config.yaml
intermediate_size: 768
init: "normal"
beta2: 0.95
Each number is 128 + 24 x the weight over its row's rms, rounded and kept within 0 to 255. Layers, rows and columns count from 0. Numbers have three digits each. The size before them is the row's rms in percent of the matrix's.

# layer 2 MLP down, 192x768, rms 0.0655, rows 133-191, columns 384-575
103:139122116118138115173118127111129117106078129105159117128128119125154122124128095110091079104105127118090121162100125087138094112148127092121153128143143088162124167141137128118114116125072116137128118140181136126121110159130139110149132106094127093144111121136129104119081127087164127127114161131112133145161094165137139133140146166132152128127150124117116125073113125118134144180117127131150125163183142183198081118163108132134106136130139117136120104076122125105146125164099119137081146128105150140133164125152130137123131164141159101149096132098120130172140131107123117118
097:108162113132121149180110111116108118147150129155138117142115113109134086107127102127134115129147092101142100073112126129180144114095113126130180110139173123121127121121130115127130115112200132091130180098123061096131122112124141160137151141139093134124133111112127121143152130131104160130125149137153146128147134117073131104138129171104134148123151111117144124096089116143123164130102104094102117143154142104125118108112119116114158140120131105138146123158168133128108157140075116163131153131121163113120140155120141126147155146147135125113102125104155120131153173179126116117
095:135131120114156128165108190088110177138144170175080097127134151143108156116127162112186053121116130124114140142092108146162098159112133077144130100144150102102096108086098129142114126123057115117153143137106099109150128205102124134072076106120142134148067110122135127138132146126140140134133086143135139150100130154109113096157140115122124109148128146127121145090121142121136110146158142152126144135092100124159104106111122225129132115166127096115136135127148155150142145156118152145115118110122101168134143128118128109143108096136092147139149127143139129152141145128118127156
103:149066142089128130145140111146119166125134121157154144106140130121132139143139115165175145131143124145106122128149130141110128113124142126120100148106126164154154124139171134138113136131128148166110138152147127146116156149143128143130080091113108142107157162182131120134145133136133099121088132123119111119106106174129112168110105134146133118126107126143172179118135113131117094110134131107117152140106165125127146155173134169126163149112135188131108116139135108165104125132131149110126108125130096151095081154158108131166130151186164115181145138128127126100085106092153134087
104:151159125134132131113066167133125133165174127133088136138107155122109129097086128154145123144124110137128128116128102122146127154157139091129130122144157102114137127105126126143114099111127127134074114119100092108126144153129133137105117124097149081102131144175107122122114120116118113118120150128128122134117118182159123100142116128116154113188135123149128140137108135130150097127161137146151104115126136180110112130149148133139152141099125125122103126136167150098167137116121034128124121137116157081109137169106173088113161136083136140120156140143114110179121144134141138121
094:118141144127121154118147153122122135145115128107116135111116128140146102108114152096139144170123132184102141133122147115150104074138120113129082094144119080142102096114177151138135154141126103138074176124119078144101162108072120111126132182119124079120126100114157151125152112106119172112118113133144151132073094122162108138114146137130095132139134079108152145109141111143133097115102101135106142151151117155111139124160122116168124107108122113107126120141122145115079090113073117124120102129144165115132129139105143139146121153129108128101126124129153127132149128148103122111
104:160099136102142106135124102142118137140114113120123130148156134137119124101107127113197121137130086119136090113133114115111176159093126113099148113114150113124128139205127109117149085147094149098162128129103131127113115142163122156080108112101153166118146140113189168151120107160133194136137164123166104100098095125142158146127158169139129142096130095146120112082150161115147092144153164110087070117189119167125140128105157142114129120132080127138119143101131118124089130157120084143117129138116136138163120130141114086143136076113067164110144115137179121104140164144131137100
102:118138106109148117152112139110129143141125147128117140141114091127149130132129160127137094154088133123143103168138095116124144107116108140113165132130111106090158146137101137129127185129156127137174167098139159165115142126148113114147155134149097153073148170135126141147136129117161090120100176126124122141125136114125098185114168150137091111130125154095100166117127108126091217099152135119088098156107138127127152160082126131125089122141090118138162136124146143134146088144158129122162144130126123141150083070135144136098147128166117081110140136120090147105131059153119113192
101:129117130120116100068091171138147137128141152128139135098118167121142086133170097139127107175155156194124152070154148118144131177126149138139119155134155081116139139147138134140136114085154123095130113129117138145119123111111117100126154109138135160134129125120116120153133105158144145135144154127157164113131105089129130101081165124133146145169136109132136133121115126115149087095149151114144128140180143141133090155074119150146131085139146145152166122193123143135110144139138111144145110137147142125139142133106118141165113167139160145153152139098158143121149124110149142129
115:126120116143136135132092128149116146124133157134112136067106156113124149114149153151126130112125130138135145146114129152122117131096107144121010152167149166114114141158129099163129163119164085114152113115037165067135117136100130124139127107108118171127135141162161132099162055132127121106156134094133118143153142123141153159141124138166107083103101096131155136138131119093120160117131132128149159096086129142101133141161134153142117114138115125134094140121120134146127136128142136131107131144161122133100153155132106134120138165147145139130142150136138118088152111160112129150
096:146116124135153120140063098130163086139105112139095158132138146161151107133107095157108141126118118123140114086139137118144085118162129165151147160133126159115178154142140096137120120116092173108114132161131139151143119123152126108152140156070135114133128156137156129141131133122159165152094119138104128158117058098152155103125206119114130127179148132138109096070112158139133088136129168153106143151105140092145159127162107140105158155148188127097102137151170112131132125121143129122110143130124120143089137096169153125153125176159130125163128118157120147110134146129153126119
102:139095134107153074077192103118141100122130164132122152120106094131149139140116134106085138153129135111179076060111172117114163146110128144132119163157167156114094173123115134131112142149111117194091109105119080115139126114128138108108152143127132132151144118111113139121167142119129154150153144123123097141100125137139160122146115124116136084146143113125094173103140109119183161128127115144146130113116083066135137119139141135109141106103093119170136112127123112117101129120116149126122124137165116182110140117118142131088130124112072109092115129133133104121179136102141116156
107:120135094153146113159168175147119110122166122103141099138121129150118128149096134094115105120117075154098069151134136121133112069145115092127113129123133127154146130105144131134136113098164097092089112142143101116149126130142129123146120110142129131182139152099154145106096097160099136131106087134168142126157146112140111156128149134141130124187110103118100166126140128135123152148131110119142078135121131148101100138132125134105104140118163131091125154122108093119177138105160113124101107136108173141125130144138158148102129163111171158121109138101122104134139138136151140150
101:139115105139118167145180081114104158117106134095107118108163158120113132112099140103146110159150091148147069128126113115114135103122137103122108077130134161131120130119157130141144151129089170123068146129128147130113149144154131129118118142113153158128177122156125124134189138163136109147109134155130149107092123130146103116110116066128148136139144147149108105100125111151157116128109131082122110106138144164047118121188130186167106144127139160097114117130120094157137125155089108121142120113138137165070142162108129149143153140132139134141143120129133127099119138099123141165
096:150168143172127128111094104117121145089144099136145107143138138131095095164134109149146148125125109088139127083107121102097116155133158093112122106164099121082100123188154137136135120138084126149091141224126125152123133137097140161141070120125102141132122119133167148130095144113133133156112153120121093129136124124127127129123155121127129109174128096124151092135109117129141084127147117138127162146144117086101134119087129148153129108133108117104152130157114103073140158121126182112086166124125097123133111089103148116132103117088205154124132124072138120137138140137157134118
102:157087144113147145161079133152120147191170147117090120114117118153106153137116128100181133185100127116149061166109144128134127103122162128132101143131172120136155107124144122123135161125150133106115163146128146123114117150187129130156099130123106083137108129117111151094109124154105095114141107132150147101114146082119098066123177124124124111170129159112126147132146128122130132129114174111141117158126094145132149139201118137130100149159172132123137138139139098172196099175111093113180133116145166106127108107139174124151145131122103120107115127151133151088124114126138130122
098:146105129081155108098204093140125150130087161129101112149138099155099149157132100130173119144133195116129148157133092125106120162129134134152150081147115139185104152120097117120121126129096158138151118119166119137109133137130123113121125135153121091144164157120101115082121185117115146114136132146132126170139100128148128123144117124108106121130129116130164157125117130154117132106124095084167097111117087131108124126155146113134118173122114132149143117111153114095132132160089127131078135130142119134127146142133134096139138105076110100118120100115126135128137128135117166128
095:145152097109091087144104099110136147104186104140130151147149127153111123104095116057106141115133145123122112090151145108141087125140140148130165142104153094121113144159135141133112110140185111115159129177141120102135149153119130165135131125121136115142133156160074138149122111090150132126119129125085120129136090129131120133117164076134129150145143122105090183099151153109100119105141137149110121098124120081141124170140138091138123098143187155112136158170119152130146123092136109120100134095123108121158154185087111128111092098133111121153118126108160135156133182174099110137
091:196133111116132121124142130133128110139132161200124097127139129149145153149123106141101123122105092198146091133133135118138163114148100106165147077131146117143128133107132112123118126114168140112153057129182128149153129116163127119100125151101075118104139062104118144101160159125121117157143131119116143123124099118124171097112119108136109144130127094120120110137128104137160130122121137133146140183091123153118109143142130131129114160155072110121129098107110137172152145131097094125118131138158143191144114094133113135106124144168125084110092115117158099110107151176102133154
097:118127127154098098120115161162126096131136061091126128137115125148115116139175095122051126186138144121095108131124143128097136063130120106165153106175088105113132140111135140109087110103147122129114140100133098154130105062114134105099145156126144093130126170143100149149128130131124139114126132128138128106097137106138147125139131127120130151130145111119134214118112115110128131163141152111115078102128111083168151118049136105156171097102092091114127107150122119138120124133119190130117112132100124084137106086129132128128106139114091124133139141142128144171117080121106142161
098:146142097171117119111121171115119114136154120162138115133080050090131085148106099074091155128118160168084099092138073131168143103127145120122128103169111124123126085170139116139151081137122134118132177096135171134107144147129133150120148147138174165122094108129126097092098125145145134104112103126169119126130139141152119159174134142085150146094123121129120101131154152140132150127105128172144140156174137152114122130092130083140141142143102115127132123079144142070110064070100164134111164117128082129117120160141132134109130102125130164101167131162134155133178128137130119108
089:102099130147132127161114100138117106084108160144106142126106180134144173124123138107147153157148135099109178130140125133169150164166160162120142143133133154145120090133127140157121123122189168137118117099122124115149115113171128089129146142125167090121107135128133092099109116107106104140124150117122163132113111157131119130129146115123146091132160122130099084091116124129156134100150134115131130144138142118148177143130158095116143173124179120130131119158121115165137147153122155130154130123149115108100135131146111130124141132171110111152098104133130125144116128121129109100
099:143138125090097073139101148119132077113118070137165133176157083135130123105210113114049172124119150129072099117143105099146177118128117169147135137163112117174128133144106160113133148112153134156092139165136168140147098120145142134118144141121175136184141124155146127123153143152124134147116111125114104098122098131095133170121123124134167110119133132146158093104114148131129128128158124165118153125125121134154132151090126154121100106155148150116119091093100096164132100095141172123120122141100116109127088101151151126138096167113140136092125119126155114143161128103111129164
100:127135140119132126121190143144115096133118165112145136127126111152200151126157134098156170154147092120114180161149116097145122121122130129141099109093155149186129140144128105122131142114125153147158158106148119148143141125136153122123143119148123159116107144144135134109164138161111148124122145135154168110116082105134171149122114162140126146144169152157130148137139144130126144110153094124167108128170137121115137100138135143125130148111107132101135135171113092127161133165077069113176130124138153102096152134109117171102132122087166148133125130111147118161130144131160142121
097:130079136169124117117120211121130130147092113136119123122100098119123150100132103106099147147126131184109140063126097147129151116089102085148136100131120087100137137137117145116121185120098105104118139124147105140141114127185143149130147137138117137123116092131179150121106137157102120131096151145177114147122123138114109154139119135157140110152129109136134108165139184128095122120152141136118113143153122134170101077106130137134169086148128140137144154139103137172141090085110084129178126129117123056133120134139134144170135154081149123136134123120137092150158118171121119117
100:131089146111165110109144177130114122181099119150121113127119124128151134151144114113145158087108143088120113111137153104132146127089125152109151145114099147147138127119119139099121115121135105142119161138129119143126166123114151132144145132139136132118124127166152148154152153115121161109148118133146162093140133141126126118157119141139165126137157134134134133149116123150117145126165143121130154117161124093131143087139097149117113145114125113087117162135135127111121174175137143121163173130106169136104135132129169121134130127122125159113126156192111121104145131109172119119
095:108141141111142111094198139140147105110100109132128103123151111126137120124144097118174153146115143113143136186117146133137089186112140142146099108137125131148110119069113117122129120141199097107112164112128153140121119085179136169158119156146106156153137130108123114099121133104137124129069166153151158109131150120132141119130111118165119078127146140124151184133123155125065120131121090073112085107118123162127115140075136138141110113115066124110120132140096115102122128174171118134172139117108119140156165109164119134118120099099100073055111136139136134144103075148156127137
094:160125096112131121127123163112122160086166109137134116114135077109084134116152139104186199178128143167161117126151112139147133121145132063114116115127139120111142104094134138119114177165122116143169128134161103137110124144105112124197064138134094145120203096130175133146108143113116166117138094112130156117160108143156147119107187158099121143137123131121163129122153156147117157159167146149146100124129151148114116108126129135148155110127180129137141132129124158121140109078103150093127113154133113155098135120140114168151111099134089138092142142129159149161121149119107125146
098:167142112110130168116121128132144150114142159143123159127114097135136093117117138166134149173127114105129133156075131121159131152156120117129154119077164156106137149152116146127102201108093082137121089142138118134145132117102131104091181107106123132169166140136121144138131161131149154170156097136164135173177148151138137129110143132140151183118131157122121128122117084141130101137105107129101121105139139141159100132092129112130135137141115084126154154133130145148121158106134124109106147115168121140169150134156138123112108148140130142105115112108170131158133156155125148120
105:124163099140130146126064126133126168135125201143137117112156119143081126092150144168202097090146109124161101148139141131172149155154136099133113143140121113133156116099096115147119147159138132134108114106099103090105109187141115113137116168153119141090131139120156150140068121111161104141081158128120086154107165152108120112149129126134123137134106184127108121130164124132153074151108146141139173144096138145121161148134113135095147135148122137164119155080123163118120103141110119134072141133087106077186104151118138120164133120130112139127106138137109136126095114121140150136
093:112138136106145142137052144148178137111128131152125140154104155091151119119135132188093101117122100154135142105088120134138114154106132125120223106149131122125128102098143094149131121144102127122117117085196115163109112158105128130123134110115123144099097119091113177128096188113132137102120116134128121131126065134122126101113102116105116142146141120141114108128131142108144092115128097142128126145122127145111158119203144133122102187098125120106164118118088133128138159108127163100134126072131142145166123117138120126100153122153118138133112135126096136123104139106140132108
097:105128148122139155100108079123157136130164120124098135153128090123128160131107138119110143151139148080155091117157127111152131150064122107115144149122087148086125144126122126134098135141158105129114113087160143165129099096107118103125085073111127126109162121103114118124095148132066132104127111140179101121101074108144125096143101116115106162198133136134131099127136114124102130135145120138104096145115113138145124123115127124127091104171164128095154139151152110142128111133158124122126110136105138116167124113123106119068131100095107140154134129137116118134134164135132124115
100:118154110122133162102117106143122137128156137157124128155143131124127166147163187094109137169131147185122141133107139161105097114113137146126102131173165124140157096121108154137125173105125121128159126123128163156108111085111112159138104173137075119155142133101136135134152135192179130129145141141179198104160188104128150135133148135122116155092137162137109145105113153127143103149099082145106156137133110173123107120146112142123078168114109147141141118177148141138075138141124062169137108116152129170100096133126131128125169179129142139147135132134155103146100166144102134142
105:058131159139116113080148080134125127124125149116119109104119161107135088127139130095108142050150174097159146088152125141134150123122129125115128146134131110158124102111089125123143116099076146141132156092142095142175148133113143142156155167139103109154070171149163117104114128094086128120127115119093161150130083176133129136165147094147119097155149143115142143139103122117151126116133088117126094122166126128106057126067110109121081150084116119134141155160145141101130158106100107111092108111133122144144124128094108122120123071153112141107152094083134111164153128146118117138
093:120122147158124130142097110133155105094118137152133140136126169117150119122097077191139109123136142102115139098137123120126109107142112082138134145116109151098128121192111111142137103115185144135088080116119138135116155087116109144116117112142149131076148180127099131140132114099115139120087087134134107134138135127128164121127077136124130151149093121129075125178123080142108182131136127189157125124142130146150154106107138151066181127107164154114134127089134149155098148167120115125120145132160145123145095132129102153142149104147197124142120120144110119064133161088139138114
099:131161153121137122137170123125128125167153124119083124120120152117126114138146153110120170121129109151135139157157144155104133107131150118109138152135136131109122152147106123147089176167108120081145129118169113133115172147079115120132127143136125096106120183119178163162139127145109146089137093121148135120090112162142157129113156124146134167144130153143131094132129125123139101150134122111112137108145158101107119088123137172143131118185136130125117186136153143145174125225079073159147124119119076143138118113130168114162142119139125122134201119155138093103123142122105139114
096:141135126147141154131174153139127168173144171109113156116124066129127123131118088150148111109115122111148078183164156142107116129133132158096132166126155082118159149104117121129138177117172158120090093134123152123122155178167129119128151154150134147104112178129134127096126113136131080109140148141110120160136170123085093119116101110123125069099142104136145132134155102114145155156141144121136109119111162126105122117108142083123133118129169119179149110135145100130124109171137151119141120145114083135162138134147127132133175132107121137095100155119127161170117087151163140095
101:121136085143138136131124102110108136132128142132101149159140096124129146129134142161160121094145160106109127150116127137125093181106115179108163085119153147094118115108125128113143154149136132104181150086137103129110169164102117175120144148100085135158096146165182132122134152151141136114153090117167105104061138127113114105157125131129088131106164132129096149136116113147122097128163174127114193157150113119096106129135124141144102136099079105136120095130135134171147136172132140136135104113126115185162119145148145135113109184168121131130145123130137119126131140122119101123
099:175110118118149157131177142124119134111146120143113142126086154134124148100175119110149115101151129105119102109118129149144125127087143085111122125147171117129123126079100132135126137108131113140164124148150103093127113141106143129120113166157111095128114147119136120126108144123116144137114131127134139141128119098119123096106142156154091109091147142134144127143134101144132126160113129127157136113148172122117177124193115063127135108143154136139124179116118129125134120207094157178138148133119135155105153123137121139139115127172170116102151106127083126151126154147102146094
105:103165112147130133120181161148090154163127162155161130099119150147160080129175124158181125078162128139134163098168156116178134130146130099114103137151084152160116103126097133131145115106164159126099101135117093151126132163141139154145158159153150089110127107117128121118152126156125149129115099112123183127134131136091148136148092139134136148119144129132121116131164141122136138167122131134150127116145119141135137108139120118140161179137123141126145119130114139115144109153122155129169124136100116104123101145127120105129135123112097169079124107165152145137131093144152123084
098:134085104102117109149093165133141096134161085109144137125121072113115080143091115156159128139110112150106138173110150123164148085112115139132118120136124137134120087150169117133133099117109133126084113126112118122116128144160130155139131185087170137127159090101178122112113122122097153112169121125118074137106119099151128139073119116120135125149126119128153089141141133128145118126136109146106083133112150136127118128133099178145163142178144127129138139140130103106064141104155121104110108129104136157134083154147110129115134101117165137139096147164099156148079123090143116112
098:137148155102141122171082071125125114084147120123149111105141160126120160138173147140110144132100107148131109166144117139099103090125128132150125139102139158127110129108148132138122155097149148123095116144096124096146131082088124141116148103104121158103116162109107147128124123101116164140147162107127102109136154123094109099130124181147126138147101140116130077103120108106142135107122114129106095100097115101144189126076143087093137127142138137163097109152108107165137160124162133137133146132182145106144086096121133126119123151154072145159126131133112138073063112128122102103
093:150105096118138111102111086135135114123072148150131106163134079132132120123152178142093165143158132139129073131125115149092145124098122142149159163095120096117120142163124103135152147122090125184146126103134153141113098111111126155098156076119128156113136120155121127105089114082102150115185100176053128103157154105159119087125128180102155159108141156111133084160131134117096149157135162093143090102163113116093088150132140121097144108109091167134113119109110125159141125139125160119155132124124124139126151138099098113111107096119136166124138143147177127126059129113136141142
103:149161149108131155125046134112113183096100149153136126140126167138054086127094154118135128133134110143114103113134128150150150127144147158129122119091125114139152107140160136136112102149144154157126171163107148131128143140156142137112097083091123130117111144139133117107139119106127127116138103117157110087133131158127132099134142125147138154138102126115153126078139139133111088129126117125093115154112147135132150120152139068088101125098142128114129167118144111116118151135097110105080138108148136126122080106092124136142119108134119142140142130093138131096107106158128142086
109:103149091121138120103063059131113156123142145135107151118116115127151152115139138140148173128093110115146107088114113121120141116140175174114140137153087159118106151124122151161125165118154148148119101131137136096122142128174139127136078114115139142137109140125150114123140149118156112128102099111095138158107121132103152118113096133103121130125108166130105126166117157132159083140107113126087127140103132110085192166172138132095134123113114108124137099120156112141101127166106170157103134110138087117144127104095127117141135108153139148116108129142115119096116108140115105159
099:133196106126109147176092100129123160129164112147130126139133116122124135138114168128166132162109126123122105136147133123083106132158102115132125165114176104120138147152163129128107138128070155135107080164144135132105109130119114107151083101131138150149174119100065147118110121121083081094128111137128119111101113106106148111121137105125125153094132129130126115159166160144159069169143126160075117141086157150137115146176128149170108129122121175112122153104153101139166133161102150121148119139093113163137105128150129120151146093176116125086170145164117075081086151119150144109
112:111082157155120124182057158157132148120131145108164126097130127136141132123140113135099100095150145203124179072131152132135128084104132114140119133119120115123156101077107137125109133131042123155072124170089065125116113130105128172101102118079112123144138147122151135114087117145153140132137140144116177107125155117088161135136106126126126160160128117144141097113152094141144126127134115161133106133151162110128126110139128131106091119108109146121138076122111169095164157122154159130154121116064102145101098108114146126127130138100122116117149114129103102131080102139154153100
098:159168141116138114104187171143127177103141106083115108089171125111117170137152188125140145157111113118145157225121102089142126117105117086115118110137161153107114171152140131112136190119105090111175133154101144131126136131139128059111147114115176133132175134108127119122129129140124165141119173122110089142161152112143128153139122166132121137095125117137156162156136135110109163112103134144105145129135105128141136147111157146151129107150113148120090122114095103111165135141146157113127112109143146096098132139132129158109128172114101167147146137112128187193090139128132128134
106:125107166108113117077159118122156117158106133164129138099173119137132136115148162135147130139135125127115131123128144133160134068125144167116119111162116124096090188114106138134137075154079114123141146115108124134126117104151124106118174123123166114120189109158138132120151140156127185122123148126120130139083147103120119139123122125111114096135147130133131168143141146136097112096125092111107197128105101130144136127155128110167170131155086128147119136156136135109067068142105115131102152125168124141078108128114100115132151175108149105148109128106121109113123134131129130160
087:111158107123123152125050107131108122139153083110137134083110144122126094132132141126108166107150118170114132129154135145109117151166135147145109142131110141138143148107148133133126148120186165110147090164089130110128139127111122122134167110110145192134113148137105138170070087157144150128128106130149114126147108105133148122130129120116119129118118123118125137134091126138144097093173120101130149114114125128104086110112124141126133140138097145065103126145128125106104140108179115120094118128137100138193126104136145130132103113168129108136159102127102156126124137122126112154
096:126137126139109141096086116131118110133139123130103147132125140087136127116098142162132122116108124152159160118112139137092133129130119147119161105094095127130118105134118126112104161094100149146156127189138104127125144109139114121147086123171090159107130121135100116145148134134131113121114138113157144149141149086130126151105128157117122110122101141125102157144108131117106125103159136165156152147132102137106057132130142131118124124120165080147124123098125139134130093115157120146182120125145165139125127164132143105147134133152155124124110149082092104104135130090101117123
103:116185118120145109127083080124122102130165140160102155174141136136104119134093120104144108160109113117103145121125172097193094170113142172145150102153156081145145127140121135114145136127147156124129111161119194100135155092113131131144182139129138127117151084127123115127145146147146145152144103128133140133140129107111112114152175122096153154092173155098158127180123163144136153158115143120124095181137120119134095132170148143111131137168141072115133170114133123172135110148156113115122142156109149135134108135147127117099150112139120114130140117134155173144138113094119126127
105:135156127143126117122145135140104123134105139140163135149122109100148134176113159136169107147122150142093148176124114097104126123125135100125143136118081163116097126117107131118121139124188107134164096165124131112127098099132109109119107126108154091169113163157097142103115112118162107117116134125149161142153156111100100070143137146129152122127124166122120117119130119124137144136083118120114069123135100144149157150124146122120117112110096100112089121133131122085104089116126163104155153123149156092145071132158160092150110104124175091155146122120185124109117178143107126115
101:135113104097139123157069099154125149102116164158149123139136131107140095121093118099167064130146137129129140137116148161136111091144126125103136163146170127122155133140101142124112121143107130158135109142136132114111156143132139124128165146140102114119143104147148128131173131115140086101128113105135144140101162122132132135154062143126137128093127065132113084114124106123136087113139172113125189128127165133142124138187132107104165106130166123147132118105133151130154134110115148124096125125115094151097117104094123119125148218157165094154101128127073127106071138137113155105
104:134146110161121127101116138147142128119116109127126143169133140126146147150134100119154172164140100162169147188128091143174121133084133120140107146111097128129158130116126105134107138142122087123128171129149142190142115086163152151075139132143139122162128148147148126107082131102121149134116110122126121095135177138152157153153156112109105117173111141155112103101119125140151173109103121139130125158144118136131107139032128126136155112093112114097138101210141135094118164096124110119168147110116129110161156158129145137103160150108114155105155118104141132124178112113164138131
111:086140144184157147184199119145111132153101093114122116119140112128135147148141110141040168142130138102117131177108129119136121123091114147124149114127106101111112141077138135122147107153108095097158186140161204127101118093102118161131123110138133108092161131125133125136143121138168111132147153140150126144119133133156085130124116131132131131115138121133103079126129110153151161133106185123141100129144097136142102142073132110149106106165108152118106158134137098135151131134155167133144114147138140178161120119162135102125138117136100099124132139110173111138147139116131145137
106:144176180087143076069207151121115108123117167116091134176133192111115157113147164162136164098120084133138149131162128134146141150116136129129127137091104140159132135159116118128120153149063097168127116180122136174117132141168142156133115138136112135123141109100096108127151141119178098113120139128130108141133108129125117169133101144125123170171123117131150138117126127101118152159100093118158096124071112142099106122147113157144099152127118187158121133146129140094198148159129142131173142109125138127117129144119106090133124116076127142108105122146133141140147119121158110121
105:178144130137135134158081137132148147099120130098096140139114119159140070108136117098162128166141158151127137135106151089092137195110133120120137124110075096104136105129124111136120086154148114155205107109116076145116161137126126155091113155114156088150095135084154114165136140137131111141171148114144116106107166129098128102134103120106143102131117147117084140095158114142130102106127127171128133119152129156129084143113139153082129116128107132130107135096108133156112087146152151113096133123127153078118166116146108092113121147122135137147147126126144119112074113133121116136
088:106089149140094121158156143144119127155174094087145115133133172155090133110154151112160110125173086115120109077179126141111097144177122132122082122128125139168120124107141126128141121108155170133098146101114147143131150145159120119154143126101145099150155134133116108119086114133127114126105128145111136112127102153113092103139147138140121111155129114142126052138141126122140124153120127135118151105128137121133104096122133133116162139131160197129101111134135125139131128140096203134134133121124118138131126098117111144141094119129146110137131122101125105167061135103141132132